From a checkpoint of a small transformer trained on Wikipedia.
Size: width 384, 3 heads of 96, MLP 1024 SwiGLU, vocabulary 16384.
Architecture: RMSNorm before each block, rotary positions, untied embeddings.
Training: a variant of Muon for these matrices, 1457M tokens, 11117 steps.
Each number is 128 + 32 x the weight over its row's rms, rounded and kept within 0 to 255. Layers, rows and columns count from 0. Numbers have three digits each. The size before them is the row's rms in percent of the matrix's.

# layer 3 MLP up, 1024x384, rms 0.138, rows 685-756, columns 256-319
089:130071066148109072112086145135179083152100154092134116110090129123136132131137104177119107084105107144108137120136118165143135127102163104140065092111170092133095053122077118113092095143202081
100:111161109044091083189122160174161120117173113101149066149140157080098099111096137084123143083098112157142071095136070058099154169099146144132177151156133128132173109135213115140170127173133123
094:120110098145138132091117144098176067106088124096112073133099174130131120131112111114113118182125156093168150132103147135170095136140096178160127169149126160136118063121147077115134121135197118
102:208090151121102191139091136169134144064081143135135126098155199124120131083112138129134189171125103176125121125100165146127139134164138095110127106174191153099174135066140118117181117104111116
110:110122171143072091156110144061144128109099128159105191137192161104167120097167147096161175135076129151103162131077107126183053078113167084140076170154158129145139122113126121114189118200121139
092:081179154161152123056144141127124129102140117108108099078145151142081083148120129189123068126154100118104165099051139132137141087144075126119109113148159103101107152084102121096179145119164147
110:107109103133138146159156078122112072067121185159174077110118170113161122143104129206153096101095148154137047117098131142089111157139165147105120212112134123121061062062136065144127153059136089
103:108134099196129092137175098147144140114140140111107151109096077126154163141164105164187134090124135067124098117096191125107078150138123134112144105134200125151196172153136113114109127152140144
094:120092162126096104180127089117123177185130125142162141083088098195151137167101133164122142140157092064148106151121144126119171087062178068176075101142216145102126183141166092072167129116133135
099:107168112201122108103134151153175161197133155107116094108096106160140090135112139149105124108121178134179134099118115123158126111178098177094158122078135144123128125125108055133157135098132151
103:119090127137077194160157145085123145167122144149104162141088092120134096124114083166111135129127158159127123194151102099124093076068130126125111125139141139131134159130055102031192083173118126
097:142153124057122105090096143176185113132151154147088136104113175132103115151045153121144141111149180105121150129068133080174097135091087107107186087096162157116133120108123112135152158094153152
108:160107115138150169124083149152179145143169154195121104107180102134162119138140147115175125104127137142140077131113139086099141091133124155082129136114078146133118155110071147152118096099056135
094:147112141155094118046115176093145148131129106094144102159102121192122157174130170144115128116087108148153157181136126081137098092152153196132101095120146097058110142147147143129109086151191142
098:089158077093086159122104157127143149059179135120139129148141054127092145084179065111086093122108193148123119166168114146093138164108139140116068128119142128140107094162132130111162108152149145
099:140162087148134138115151110166135129118136123135134138122075115119113201081089140106184111137131115153119145150122155135092088175137195128156117142144109153155108141174073171152138131178128097
102:111132126156114161170118103106159151141105164120198100122154118112071104152153090078152093145110184146145151183114138148139164157155142138117134107123186160119155151172093091141089112206114173
103:115156177105098122100102155159139173094168137116093100208114137127175119130215161167126184131117141156143123160143100121128158145138114070106151130192111134159078123137105180058116136080166121
100:140108169119181147188181110119073142142115124109152128176191108123150123080158113140098144100103174125125087052148145104146111159172179150120100157067123101083126141151146160138138152066122126
107:149135155120151156129093174137106115146086121136088142085141104124108066196069136115181140147101170150112184147104151143131177145129116072076103127168117101158135120117174116124126160073121083
102:127126116100148113048143125153127114099135076160132111095148149146153104120101154113068146105116116113161147120099128163114142193141121079189105117131159131168093112144169104115108191108126111
098:092094153110149107130187071193141173125188142105135088118128120161130126152122140156133131063085136071125153154108167129158136145090068073091160153147162090130134090157141105094124149146106127
106:123109101180131185133149149104080108090127090101167048099171123122108169135125171115130063159163092120144143052094112098156118110115217110114196171151138162158131108110112163109106130137122127
100:161104135197127111119155103149084091171178100117141105156165138136109149149074156134094100157140141108108124067171155106113107143116122117143126075106172166115106122155188157114122162061076106
095:069127081136144098134157126144120155146104175144193143182136132127090106143143182045155110139133143169156152086155149130118150082143145098132138120077070136124102124157097119119141176166116133
104:121079090176177142088122152058176091108101131113142085103180127119150088099116126151119095124180110037167182099096092093099149112077064202160118065094082140135171123154143128142162082112091104
098:120100116181121152099142161154102136125096120100113081136158096105097089137135136128127157125150176135104109137005121083144088098072096085120096126180129113095096120077141082065150130126134109
102:125097127096048102177207123111130124115099125142055177116117133156119141101133136117154158181114136169119087098145191220137130106109093090169112057146173100092131138154184122079159114140145128
104:179158136169119125126156127171090157068160099111144137169133092092094113142155093178144206186093157116095149114108139158135110108142134128097141069121130154101112130113158122119068080107141149
113:145104093115203151157089111130112183127115110128125155148178105118115157098162147085147118114138101111140097202159119106159137118206081102131139133123116134198074125148126132116129102123177161
097:093088157146086104086134123110115150140165097104153149172118152130119125104108122117168094103155176137125205156149081132173112121109032086112161102132081125116143083190071147165144109160173114
082:120105155122110105132162175200096117103161117149129137139154183101092126148085081128107117116115132102107138118049124132162129060113082087114141118155118126086154113100109159134182107092119170
105:115163099144095144160145128138132084129128184110134185084150126113088129099136097133085114131099073105070108136098136085120155163085157122143151172148125116161084172122103117059089210141061189
095:068110071154169174093132132165193145144166097151152150120092112165149147103170124134173160133108157115172094109180147150100101102126119114099128103117157088130115149145095127116122139129154149
111:134144169114061072120090133110109111092119120151133079161184171115087094111219123135109121143070132101106115100126125119153122127204095130146154151175129159092095141143143221074153191127133191
100:054082133120131129076173169128141138115130077143115157110168125142120140178140049134171128152129036128083155123128101167179163156106114127125092193150171153079104121132088110117141136172112112
091:150097171103076165131200125122156177121117157202074104123205120140081167095130113090131122153095115120145157098124184164092114111124183128176158128104136170127143152107099109137208137183154052
100:086158167066111143151086139127108111090089118120097162163153206108130095121100117111051120116203142143104128138146126089102043121105195118133129077077059157139108143086110131089104117094120148
089:117161129134130098175150115142129124098115110164145120154116065089118125092156123150172143101107103149167150138175111127133119139158130133167125122180100111155088138141134109156172075114125144
096:144114184142156117115087071116102145197121085073137111154123148107121168110091113137124144158106164138073186173153128226177169137114176122150125169059146116088122141132117159152103139104227112
095:153098181166114076128092102149129172119128142123182118184127134127112103117168089147153140146127133111130184134144125130111113149184092115115121155134125122103152105140048162081168071121077143
101:131138170114165095119164146104109104133167092094105086151109162095115177124120153167123148166115052146128092150080121093109100170073148106108107127167057103112096116159082059147113145121098157
106:119092081115069121123127090106173062125110162112118098158086138160166165120212186084123126144115106076140036176141201175102166149121159118149128086165125151106105087074122112104106112187151131
099:169121077125045067069119086105155173134152163111168062147142109140149095184169114123099132203068138143122150149160110122132123085151082099079155157105165105110124170113124161138092165139184151
100:114137126147131100149112089099091191125144085149114139125080113079118088057129110120155095127098145072114213141097113113193099126084139155124138140153077123131137180150153144098135136078061142
086:107119159149148091099167160142128116104155113202135097112117148083110110141149130201150120080131131171114105135092148129129091144177124156083132115149079140153154125087103123129121130118115113
095:125144077085126107085154081122108140127173079146173123122143157110167129166141089112123101111150102155093105132154134118112118154086071131154163102138188080173121092186101178166151160107090134
125:170123088103144130165154147102100136170200099105148146106189102162153125123152148092154094138119114080131220098151157097153052157145174082118107141098085154130151133187115086200139143131169163
095:117128137118106100189132113161166070099109139105058126127170068101191134075134122152124130096088135090134146150091119138089127081095175143203139182136203133156188177147186121147140126113144165
099:190114129129115153147090105092145119124158138146111134135091157086172150039111155097138036132151212087128146094098122131110120180094134133133135119153137119160078120127178173186097106077105072
106:105221143157143100126089106153119126147097183135177083161198055080149086134132141129116159104130076086111157142176097134156109092160142181173136104149135101156130127125112117064144202103134130
104:138090081099131172111168161139077123093170172124150102084076128128094179150144140148055159195096116080122102154105148128158156116143180095100144150100076113099130153118100129145191124120110112
106:078143143106102150134058114148137123047101080106104148117137101109129184124100145163151157156116106134160105090137152152173116190126209085165124093092135103188188120179135093105162202135131125
102:132141104117110173175102115078107095150103171135150117125130185114153150142094091121131086146154129174081095129102135142113224099126078137094109156158145087140135118105157170138138173125069127
103:110162150135140092147102143148133035152142159119112097104148121120154132082111127174111131132137158080134124127162103135169128100131174133173089173088084208198125114126151081166137148162172189
092:055125132061144138100121128137117067147121177136060097061116155135110132112071122117096081128156093117104127134143142142063159134104160154057130170165144157150127181110142158134127137113214137
103:123127116131115136113129127182145134099190113145089129140117120110110098150146068109148161067120177098120138162119149120120085110154120090123128081117143104163079101149103053137171131121084125
097:145075128160136143070113125101182156149171077153085158126113092097105124199109117156170177148115174100118129139169133137160093160153158167165124080099156132123136141141094088132116079116122175
104:136039075125134142084161152075104159088118128166124126120145141139143130132073136112128100064137064107095105123142114148133125174132126080123119121102098156128133122100115089049100087126070077
093:135109195122136097134131123151188096101039182078152109102133084123098133127176124129131086087168106094141109079059107135168121123142226113137065094130121104123159167108155070173142133167104127
108:085105113116167166130083125144134132170098169168096146109157124103071158135163171141185178138131088138121140169145174084137113128086215132099065114107044100122164081144115072153124137122167126
096:118142182102133152169063122160119088170090125128107156089156074158138142161106151134193052112131100116091160147115100085124120115126094142066176119104134085122116112117125150154161145054129086
103:087095144105130148151058136120147122162124098182083145167121082101132136146163111129157120163083142180135161103118141064107094101086155137191095087198143107150091076070127158116162166071139087
107:173085056101076084134138145192109080125125149127172123104134100091148085137141109158154157147121152149167112116092152139179084106081130126099126147094154166147126142110119159084177168127161144
101:072160125111134100150156126164107172089172103135093131105104148089152139176141130209150133103105122132162123109164126145145160153108125159124110134070187174144140157132070099172176127130140116
098:141128149145092126151130111092140109108117127145134188164167143069121073135184071130062108125161137091140142131158099114148136087154104127130110132130157088099091187066107095048146165096157086
095:093082079108142184151133127145190120094077130162104144129129118092205133117104122116131135106111206038124115140170087105093136139059188116092116175142117140141085138098136129135083097173131099
115:109116163153139127120117105087168106164110103104175068154092087110145166141074109097087179122125158088194088116121086112106100156115080123169086092125162087090021157144099103123154147135144101
091:193130136091126092084103092145128102116103107162171093193106122139069214111122163084164170138162138130129145145070142128129138124055131119108111112172165179125168116139089131155114118169139152
097:074110159098136163122098099127109120126113106100177087109158157088161107207107087144116133167120146091098130119143172150108122098108103143114202170105154095160081137093116142076135149160098135
112:157080194109150178161119147146182097176088158190085131121105176051160160120146125136142130065129103098167103083124075131069132135111146080147119123060150129126103118164146083133075141147156148
092:182123143092136132108160062076139117177113062143174092157114204147091108103151106137090176114092145123113122109124119146147099121098133114119142116120063149131183123156143094152143136175107113
# layer 3 MLP down (transposed), 1024x384, rms 0.0763, rows 685-755, columns 256-319
091:155175207169136138126115090081053138112119116188099093155158199166112096125126116058122135193155180119155131182106117130118133135197102130065148171118141153133172132115195139136116151071103160
097:079119122189114114140054106198108165132174140141113091159155057132183118124168114160111105157179164091163224133149064123167143080124108135123089099080158130141167114111146115150119151056127141
099:173137150141093168117167110189161107187089128169138139200157159159125110208139141150112100100158112128092117168104084142152105123146054085110086084103154134136073123083083112099184122120124096
100:187153159124144092136148125187098091096046109119132152139098079145099101112134092138156077167216141149088161161152152090153095165135172136096120077155154127053152176082123086144166145154089166
107:172148098163099073095224135179117151099144047103131151126108173094134090122153132169095135172091169111149097174114145170129133158145089148129144138098153157063099129119165133111102166127171069
094:141066047148058152137144146132104119110149109044112149126134080094176170086126143119076121134131105140124107139157130102107143106182059120091183150099126120147129125126141085128202131177122091
107:144128147148107117125101144157196038096087168114146129114127159094186119134134157184178132122145139114155055097085178102084128203117249162179123159101096101145099071126140097146123046083174097
104:083105096144132086104172126110071140136111145149077146160130122107152119119161094087136098103119085133078123177147133201110132093186056142151117140141163152079126111167140170150125130152086067
099:100084103096150123059071131129170115125161084131098129139110132074122147088109154175059160110175085120071133128124097129154151140146100164170145200120121129136151122166175159125099101138074155
095:140144072173092106093116172151100107124172159125167155161124163210111090180079132130127190165092087170124174108102102112144148137189099129175103086106096115182087123130149104159147096090092096
103:149170114131126137155159163066130128093089161167110062073047121116119137159177138130155129126094114167116131116116097140154132122140148123104083131075149124097096108131115171141140141160098101
100:152092155165171072155071135131110063169128124054159120143109195124096135120122160104107130158103143091089152156121086112064121143086154172125086106172099110129149106100169149112126132146200098
096:102077129128158109127103078206130151165121151161123112144142065094155128134094156131140152124151156156177216111087172118106112111132092199082127171155113165115106131109086069187141135152093109
096:168159152103098144055095101122150158103145125096133135123124119106147145098113144133099136085186127136050070125116089117089127101186164172128110123124141076122081177101124127115117070122161158
099:116203116140132188108126132144166126083128102109162090095137133145093063104137099126094100104125131157156083166078165227166141157142125186127119135084109125108146128123119177120115161074116195
098:105122171121150138140093152129168120114126174176064154149156117096137164097156164160098126133133127162093108111111135130187112149128075149099173158094154155108181138195111159097130168141132120
098:114124117195102188100128144140158163102176142140154130176064127143185168096097203138129138167178133059105078113115145143107104105093168096073153141085129127045104166156140178151183117117150079
104:097122160093091117097093166139055138062107124111080109145122079110127127105139109087120139124128085148112151168137090174141129154112123085072104041140096124104112111148156176129129141137100143
102:125131150125089133097139131134134087179107086141163192114110108128144103105113116215164180099125081095140134125174180108132118088144239171098129171102121155116121138093103152121125106112157100
108:133165140134107107116148092149126154145161092186153114106124114128106149126131114155097088091066147110172246069098097132149120159132123185124120085151129130141186066171142138139151153203117158
100:135088124172135067154095137084081156057079106149172131108106191178170015110152124125112121135085104101153086109157185167087159156140171060119109150142091126214095120146154134123082133071080140
095:158156098095137107152101105104126129103085118111202122086129144106177167164120155125167076183208190138148103111086104104120109160082101172167139104147171153126116118125165077171195089119157111
105:042123107151136131143142090104116106077118158163115107163096057163071096162115105155146052101114126133112174155124119147145148166096131131123129153093154135091170060097135115120128107140095121
098:136123145160164157150088116164137095204120169146124105155133134137158101138143115160149193069126112177086074142156190084103095102146060121123103072064085114118109095160061154130127181140159129
097:131121121076121153124189104120182118142129144122150061095119162132105109138110176118092152182063174107117165125142088099120115128127127123120179084078143122158036129135141081086121113119118157
105:059180116124204091069161132161079122104057147142151156078131117127167064154127142181123142128172137082138146136164143112144131132121077105126142118124132139135147143140095139041148161113102121
100:150089181122085154123150125244125137095113084091127165173044081129070139125168083089183139101117094126120158103093149137157118168096184125164142111172143116173098132131104145102114129144182137
103:121134135143155188167142159113130143123141138109177100129157179129121123116105116091108163136125144143110137137111086098179104162123060175111114151114149209166126148119138129181087130156115089
100:140123075126103189098120169097198124118179114107153104143098128103069155127073130103116126135148129103110161120165145058121148104135114139189141115167112139131154118102176131151121123126123125
115:120096100107136180141050108094173117129110143106066104074181045120180153112124098132066213137094080111164103171115103088109155148125117145157150123139067123136051127064112170152101089171206082
099:157137145101091137111062150129062091160146157139156145112095168079119125129123061159098182129103115187162112118146141200141037112095111141187102082142106098180095163150097150115073141112091093
096:153197133173117224151115091173141140159167133083185131120145108129132203095164170082083088148149114120131147137147122091167178142125204090171143076124127166171113102171158183137047137127133151
105:130143189162120147078130174129165083112140112073108107103139129122104128136107102110169137135170133134105096123105086130115150185176164160126152116142146080122095079110136149092130113101179127
099:104101131126141127152156093132124172071135114114090099185098077083095086150101107093159118138124133141162150092169163093153122173172084148139161073097164133101138108135147130181103096098154086
108:177128174118164168125126145134094094145125085151147074213174173171103088140152133127177104094073119082150183171145122154134156116120038109163143118160133158128081110152172104072119153135138174
100:137160119185161122089115116151135067128122160102132140124083151129154110101119065115101135114173118159100090151118117111114175150189106179132175106119145117182090172154126118113174122128138109
099:117109144147179189115077089129152116127122130119148127107086124131154212104104173072170144114073113068145180146155063131128145113155137062134133196152127122146192108126128129098131148149152111
105:111165121085100173104124160116102109170180191125127136143141110082099110136175161074073068101144088175127114141086149113157081108174164139141139107117156106127125145145121180130145115114098187
092:129147098195120095159137147170154108110129076120145119101122159152146103151100150093086131162137109147118167133136162148124077094142217104090170120111157139161149168136133117157148140143150084
100:129114141178203195133148154150136106124156119153117065167070118082121134098127126142107163095058048130149135097106113101165111125133059061137171116088094168155176085155108170141118129136200128
093:130145154077094225166086153142169175115115075102100119091141199121097128141103108100135114113159053108117105131137110091102127140081127106165100148126087086105144118094097105124116113087165094
099:107126153134157103110103156092128095176142146079109128142100124154178110158155131144131144140174104076123121132102153134184125118112087067152135125140131086142079060142100094165117101155099094
098:149113110070119167156170085153172150159116050075120124119109155118172100061122128117169122148168086164117107136123095120135078119109091121158096134166070154087173157154131151145146139112131148
100:172151105124123167114122123163120145160110195193200110167123144163139139139097173113116128163116148129099169084178048122143124120095144078123126147170131128137142097118081110112089236103165166
095:086135100102133149105182167128148120136190115171067144147173109133089126097137022164122093104105069181109105072176153122154132150114231121143164084116134116141133137098145111131127143155143215
090:161149137140126189173105117127106129117160099110134125119109120151156124088124145090115150155148148106140095144134067100155148106073119083142191090140163082091148167230139130167133150112104147
098:111129074127105162133152094189103142113160135097088159101133169070163115119137038114122081096141061120104065106104060132107132104126049125105190098121133105097117098100153116116207067056125102
114:160135074109193127130128158135076146144185141131112121092122139147138164112109193076139176171116133120075202164120078157177055150138076104112133138072102137107183163140145098119069157149168175
102:160116166111094104129100145146180127148089122078131160164129139140145137123111096181114149155095133117119157130109132116151088093092180107175171176123097142175065116101097128075159114115144165
105:147163159101068181088138120156142130164097123102162121081194169133199089130164080113154082173121143057136151157120149126107144115148116145138107134156132132138097146153131153175078081126107117
103:124106141152125096120107167119147109152167111148097132128187128096056195122166103115155131101151147197201153146088154085134130149091161086107106130090137085169086190056140095073110169165089160
103:096111097077149131097150148139151084103171147099085102120158180105154075160105140174119134182130116111111120164115141101142168071186200106121108106192075111144146180079096170128150106125134194
111:175096086129124156125073173128107117115139098066074077128108128136144085093130076124171148107115127085078200114173134146191178145124119168108135114124191121139163143147098066104120161176113085
100:125166129203103159137144119136112144132149193185068139124131129114087111115137087112100160185074098106073007095176125124131131135140131114171151070127148118169137179126113104117141063108189129
104:156141101135109180110164134110155117098160225115160131071134096104135143138142159057146101168160131079178140133140142166158136184185134103170093149178150090117110154119130166135144145111134087
092:135094113160133124132130133098136132109186184196142118135132052127050180131142121063120157130164123126082093075137142126148145127093132081143093097163118157169104089117105109136113138219074130
103:163089093105115102146116109170117192171079153160118110120139080154125114130111156058103127131067100015123147185100168119096161123113118187153166065142118064109104097141137112106176049103105108
100:150094090094092175164092118126182153115165146150141180133115121090114138133123148126169150125092224104078122150131121131128148129118159141130096113138161148158072158172129039172118134123147117
095:125139126170123119141108120144174108199094177109096100135137084140144149153094081108121114078139196148115167159109132125172151124109007142103147148096153116106155124130135139211112110111082124
097:133123150088079127137153120123132151135111100129095118180142087096107095112181202098137122095131134135093113146117152120107144095145145143166113130151130109156153145122117161146107113073142107
105:136156123100133096118122140107154121081142129182150172166137077099077150086063145129120130130141106113097163238173136097162171116119162105086079084141126141139099141152177149119135131173106123
100:127135098089117069144102180177097152091119161140086121163146111140126124101154138110073134049115149106109095197161102160133091166159149153151177117111138156138160141124097134138134182143157163
104:099117119133141174087151098120081128124158067136153051081197152134086127114080107086160090186106104151085133129136090088137142196125116111088106160177128100118135142153116116103121033117125171
107:142127100110150137091158082061112150096078125118149190112089075177102138083141118088139094154170095174114126179105106105107149059163114126134096134129136147091083147060130156158113110173116185
101:140085160139182139083165215092044127131156127096140079134127143125131114100092100166122172119109116103148133046196074132130153134110047149142140093109184114130135109134096108137132129080123134
101:156122090144090107104150141075172183138067150107089114106098096119129116122107137153140166076164138151109068099133181131156130151111194161122128181093103092208124124074057074123151139116167128
098:149101162174123109137123160215134088087136115137141141117105103120151122134100054061176152160203084114118101108141114135146078180102106053082154123100106157121095148096105178167145083122117115
105:134102096149120152123198185137142177162104078081146155127085095162117153067126098105111148105110094200153122053184105148078204164131120175175110082170121121129101126192154089154188108078138098
093:079115115108085127124120097136115128159079162136154165155061077112134123150135128113161156113066108104116150124170132120191144095143084120226142111109093077108127086144117146088157127119158091
099:102098137081092081112121143115146162131102107173101068112131155154122158193123180136121085122160153048156093126132171085139142126147131189162093126120113122095094103127099110097102124105123129
108:139169092086141111098127139145092076129065128076150074183079136157078087143095153114147153146162154164122071116154154113072169121144133100118095141100123106127163145087109179124126059093143152
# layer 3 MLP gate, 1024x384, rms 0.131, rows 686-756, columns 256-319
104:156142088122170124181079153123125165061145085140114112142110114112170157129181185128131113126145139149082107078143127152155166089109133129121124132102075125073125101117156149115132154097118123
101:114141161103130139093154109151118100155126102147136101175146159105139128108135086172160164136121142119130109138191138062148144137175140102137149141121153093146148105153105102143134148175064100
107:164131144144072177161100115106116153093165118138110057131139105078193124110098120087183134154146154148159101098072114078078132077087126118157163146164103132122119149126136108147141122094119156
108:085145086159118091113159141117129117173095089135129159103112178198168173138107077147149163138115133172134125113125111083171197090086117120117063089143067164066145159103105109107152076122122103
099:087127100183099169179159127191081095072142190130118161116135116103108080093136107160099128118113125095119101065102105109126169116099129121142180107137133143074091130168101141184135147162103114
100:138140161082160084140104074065153074133110102133116140154078091154146118125152140131182180164027104103073113109089170127192143123137078084138125124125155120220170077123085165123136131131053116
104:156086125104157125118123150127135026193132163129099205156109098166172155097174128118130108119110099201120136128181139165159131108169135100127106075136119121077128078096120159114157114117165125
097:024118104117164139130122161134077100117162117136154148153080134171049093131084169110136155094135111168093156051104178100081102124174160137183111132079130085091104105123119133141119119122105090
100:203170153126109112113087123139085105113055114148139122139141158116108104108083141100082116133142126159094150095135117154084145171127186156136153164151141161124120075177116124191136135108104125
102:089185105150089121171128121126102096099121174156156087115120098100151117122109148135069041116133207147131075104102131056156165115153113152100224133086153172148139139192087147110172102095091180
100:147099103107149084136159105145126150163144135129140188113136165141130135125139160080085095127117084113126140124070141114114171180174065164146118095140151143133193112127147089138095079168077064
108:105119097121107090096097118105171088147092131074099120189109079170139130178122126140155117148083174088108083153108132147180111131180115158130102141153113172144136154144160157136147148167153156
096:122132103146102142163122156108101097161118081048134114181195197107130111118117147088154138048103139157147101135184070115130149144143163173141124135128136096132132119189154115151142146111138142
098:122122112106092129150066140169176106123147140178135128151103147084113084123126150153142170125175106088109131092153096147144122111126103080082161135074146175133131096090166135129137089166139119
097:130076106095116141094174106050148179127125136126121120102124120152122124149154129161142092130140144157154163142203064103114136106104143113090171126116149079161064105166176128164083040124101106
101:106124093139160174081109114097097139080121123160134094090215176084131112133152096112098110107117196113095086085110088112136111167165075149148128200186133167104154106120103126096158134140143160
101:165111129127141131125047103076153073112116172161110099098125064162094154099124168120099091119109127156085097058104164166201130118111156128090134115140133140102104082082162183155101076118170130
105:122062224125104101171112111064135113113158129187145147025128155211165168094128081083143165139119125113085136204115069127147114148118126143163136106119109145140127139118091165169120147171119132
103:118113167124165119085113087131129094132168111113178194218117146169117093156075119190109147134112181178170090113115131132155157119124117156129114158157102105129157141181168107103116066092133162
101:156196039122156098150108112203134172121134098102149111131093159120089118130098120128086102184112149156146093128124186193120146072116097149131130108098083127112097142081095124157126088140128144
102:121108115158127060087147178109110121090198148082117139112080163111095139129172142138134119081113049161124118127073091125182126145106131135044114084166156133172109126116156088061161121169044134
100:121144115174121113128121139130067167178124146037115103118152131179163222096106124129175132142163133171140163160155134195089105115148101060126122110072147119080155106176134110070168147156116097
099:155122167147136129079091149167122193071142122147102164129099106145143086151128130095139128102106058114060109098148086127120134124104168135139059164127133075128128134099063108119175113112172080
094:118094101168091134134127139139126125138113117140124128106121138121122123072133117124196125154099172148107126131113182139174093125131170164138133138156082202178109086118145125171138179137070162
102:140109109091195105109120085158158112099156156086098110102106095099191177100105103143113087108115135164119137116146129158149087095128174166115092137121174102100105160088114143103124103124120099
101:127142119065171096097139142118104071071178092137154155151155125143046123155089159095109123142114109137117112160122185178075125148156096089202151083130093164104151065098148151181130145131154140
101:137123121125131165126161073144081090196126169088192178094149152155150165088146130097142166116145109077071174087147135158162094140160131090155172131070148153116148159150152165171149107169114168
106:073163189117142100141176110196066091144103156130147109115122134163119185151169062116140092094120116133241121168067100109092157131089145137105102162164089116169131159158138100072141108114103103
101:126155097138121159098106088135093187107190140143120183138127109123140159109107108144081051149147137152163186171106178194086134125145116092124109127141109211080112071104167198104134171082189134
100:152094099138141119091151131125099143097144142109129102194188112103103129070107110169177154176189097180135138127120125140157118097126083127141188132149085108148157127199168120114097102156114165
098:085083154121094043110138145088125098124106112142104105161127154089132069105072130151124162109148122123122132157093137127123139103197151123099128075154130107123171141090116093122160183087162187
098:139133123156115135126130046114097186121126078166137094079172116123078205097080130095155111196178108089086162144125093094212084164177079114115095156111172099183118170104111186091163125131111130
100:104161111139162096173115122148101141117160205082140145147158094162166203116098149120145121103142179106159121097133158143121198123152118179136137125150173138186131156119103127137100152150149150
111:062107131150117137083070073139151105084123126179118107139135098183180151111144151124164051145128159105082174136124206110142124130131108109103176168152167166130122160106154132164090138145129129
100:141092120151135106170153160139142179130117107144114096113167197115122060106108080117157087097111178082129100128144147126070112166109191169092056120146078134127142119106116149137074096162102102
095:153104079144096168126124126108120098079125087079098093124201117142090123117124091108088165118118142093168128095076152162134136110123064152124158148105148173117138149130122093078079156152125173
101:138119076153131129112152158133166166140063166148120064091195116167097065154132124182123126110133137103157166072245145149104090117089081117096138127124156138150164084138071111091135162053130129
094:130093130108141142131149084112190092151123146195093098101110085092097121167103067151151137084093055150145189061134090127109154147110202054124134118077142157191144143093119109154163118103150142
100:125163137146113130136135105171153134130105168176154142186107094159136128187122063111097125148130154105117142131170075124093196154186102179068140154191178085126142170050172080073096181151045156
099:143122122136110178093156138116119180090119142096123141087179146159151075170168180232147110178144095076187138161145186079114102153149092107093161130119180169113177133099150097134141176130126167
098:136137133117077142205138079179115126163121137156127129121096112155161128089163143131069117108115171160133126120166114138149095199189201169090158193157118153149126177064092137218100134170112149
106:111105134098135130126184114126151143078140158140122127084130219097096083139020099177195139131208118114114117138094120098110102159124106150168114151093216065148134157116152071115144152076082114
105:165127136097153178084084121100167094086084127148106152097111142146133131137103040136126113126136142097129175126078178147105111128067118131111173139104150144157121124092140111162070129141166101
099:146152114076147110127046136126111136147159156091158155141091101136105094106185135051137138125091173127107208082120092098069143109188104095081158117127072166130125142126089148124077120118169161
085:106184096135175142138133125133171099126169073141127165066174138124120159144139116154069133195143119104167102117156123113092144103045158155163139113127130157096144095208148140145112163123160076
095:129091113083198163118134114114137154119093129083090108142136156119113148174114171104129092054144119174133137158080136087097120202112126183134102060153153102119199121138149110069106102092156098
111:102144103094178188103072078158168128094124183078123131135102131104168121071119129122126181165144132135181101113118143098126132126132172132134118142152131146153124096123124153143160125099141130
099:166157158134099122118088056088145184160154163166128099144148139162173186141174127100155096155137093087193098119104121107134120127171132112129164107187144139184151080135119088182123141185127074
104:133115097132154131120140155096174139086143100076117039104108160159118180070132124154104165120187162182072150107171093107087125183122148200141132156140127129122161098167042162145128149195120092
099:144167155086111095097152077085143135127121128116111136107125102107116102150108122143073124145195137154064205106133125190126101112149137121156092109058142100103207123150119130106170116138085120
108:096100066078182136131140090119054111146076100119070114159130130133168145195145119088169144099171139058110096116132104140082096127125152148151153103112147169066119104145111155132119141109162120
098:142114161171100127092144136057121190144138161103107116097163138157130085074162100141097130156147143206148151110144077102128166149119171200092072064121156160083147152142116107162084165157058062
098:134130196120129134117154181114135152137155052156098069078123152184138129093171150179143122137169182095152159153142138124141204150065103122145156102114108122151108138161159159110115150197136152
105:089117092093102120116117172139112161086109194145128139125114081155121116154122166147102098132114144129143141190164115147189089127129176105107095146141147075129130109142102081139158160101174163
096:158128144115093109117113164114152134138140196120135163149097136144132095093137120160110105133155089096155139094127107118109110092143119164132158114094141175137122167102120102152138126128071201
104:156116090137182132134188106084165114090142148170055099051058102130089147122159184081163107107158100088149130086164182056077099103095165143132125129124150098145101154152153126136108127158065051
107:098109144135119148121187117154096135128139103124122152164161141147131112134166106098186127201114120186186067107103152127079086174111099153139114166135155100144119117143109121146109120163149098
102:135091189146107132153214157082096138102126175110116202151178131081149115133103135127164140119095099144084129109163156128103110102072149132134185157082183098125022065145103193101164121125158164
097:135177191147129164129152157165150188114146194151149120160129137116090107089185103114093126113087100091110104148129147115156100111122079062189186119140134095118123132165142153086112115066139134
098:141159132147138061145141154113125177098170182121123111090156099107129161144146107128088179127175112127121169106119083166164111107155125143169162142105091124108116130129166102115127116136138162
096:116102100119164120114149106124096148116132138144184170132092130161082135106183086138086153165090084046138154154176164115117092184131138112133178119164173169143202154134137133079153115176121143
105:103125110113117067128151161112170151086143106142117146104156087072133122124109152174172073123097177144107126115132158169149124135105113100184109103137088133098151149118115098165129105126166076
104:128120070120160169093119018203098148123109114133166127172132082111152107132172120064092135146188112060138170141165170166125118139142109135141134064095156134128126164079097139082085125081073168
110:120145108139124130153131112095150157071065135097172141112090124091129111109083179124142113146172114096161148020146129128140135131150105127160168149089084108139132097079109181134112133143109062
107:110131137136192143102053161156106147167167082129125129096054142137048132120174149065115128098123134105150166167179151123170190096079110121133203105170126166113155166128125124149145198104133163
100:136158153132167080160152115115141122087153153128151098089174177125149120119145168110153075107145047191071091087166102156124161194170226141115114163134121069126141108108147137087157099088108114
112:102158143114147098121105170132042166179118158144047169120134216142152095110131140136126130164148055130123106195103111142155079080151128103100136145088148124150196102190162121120125082097110106
090:126133152159140149113143095124102147123122118109180174101104103126127094179103144168113135099129140141075151121127174095083069143113155135182174156166159150212157194133130082137087101133069096
100:162096120118117115084137126135149127175159128133115071100112083130125151118149145191158105129122163056173103126132131068189123151130082105153121131121080167125156101206142129044141101122149105
107:084103163121162075131073164102158145120163137128121117120088172110129126109147153103097150144086091150183133101105113110147133073119132103154130124180119148072121081144149084153147083107132108
089:101109111111102130099123109131159182127100129121124110140118131141123118098135124108114188103113101171130122110136108171106104163116174142107138168122128100174109115141097195095102164134102110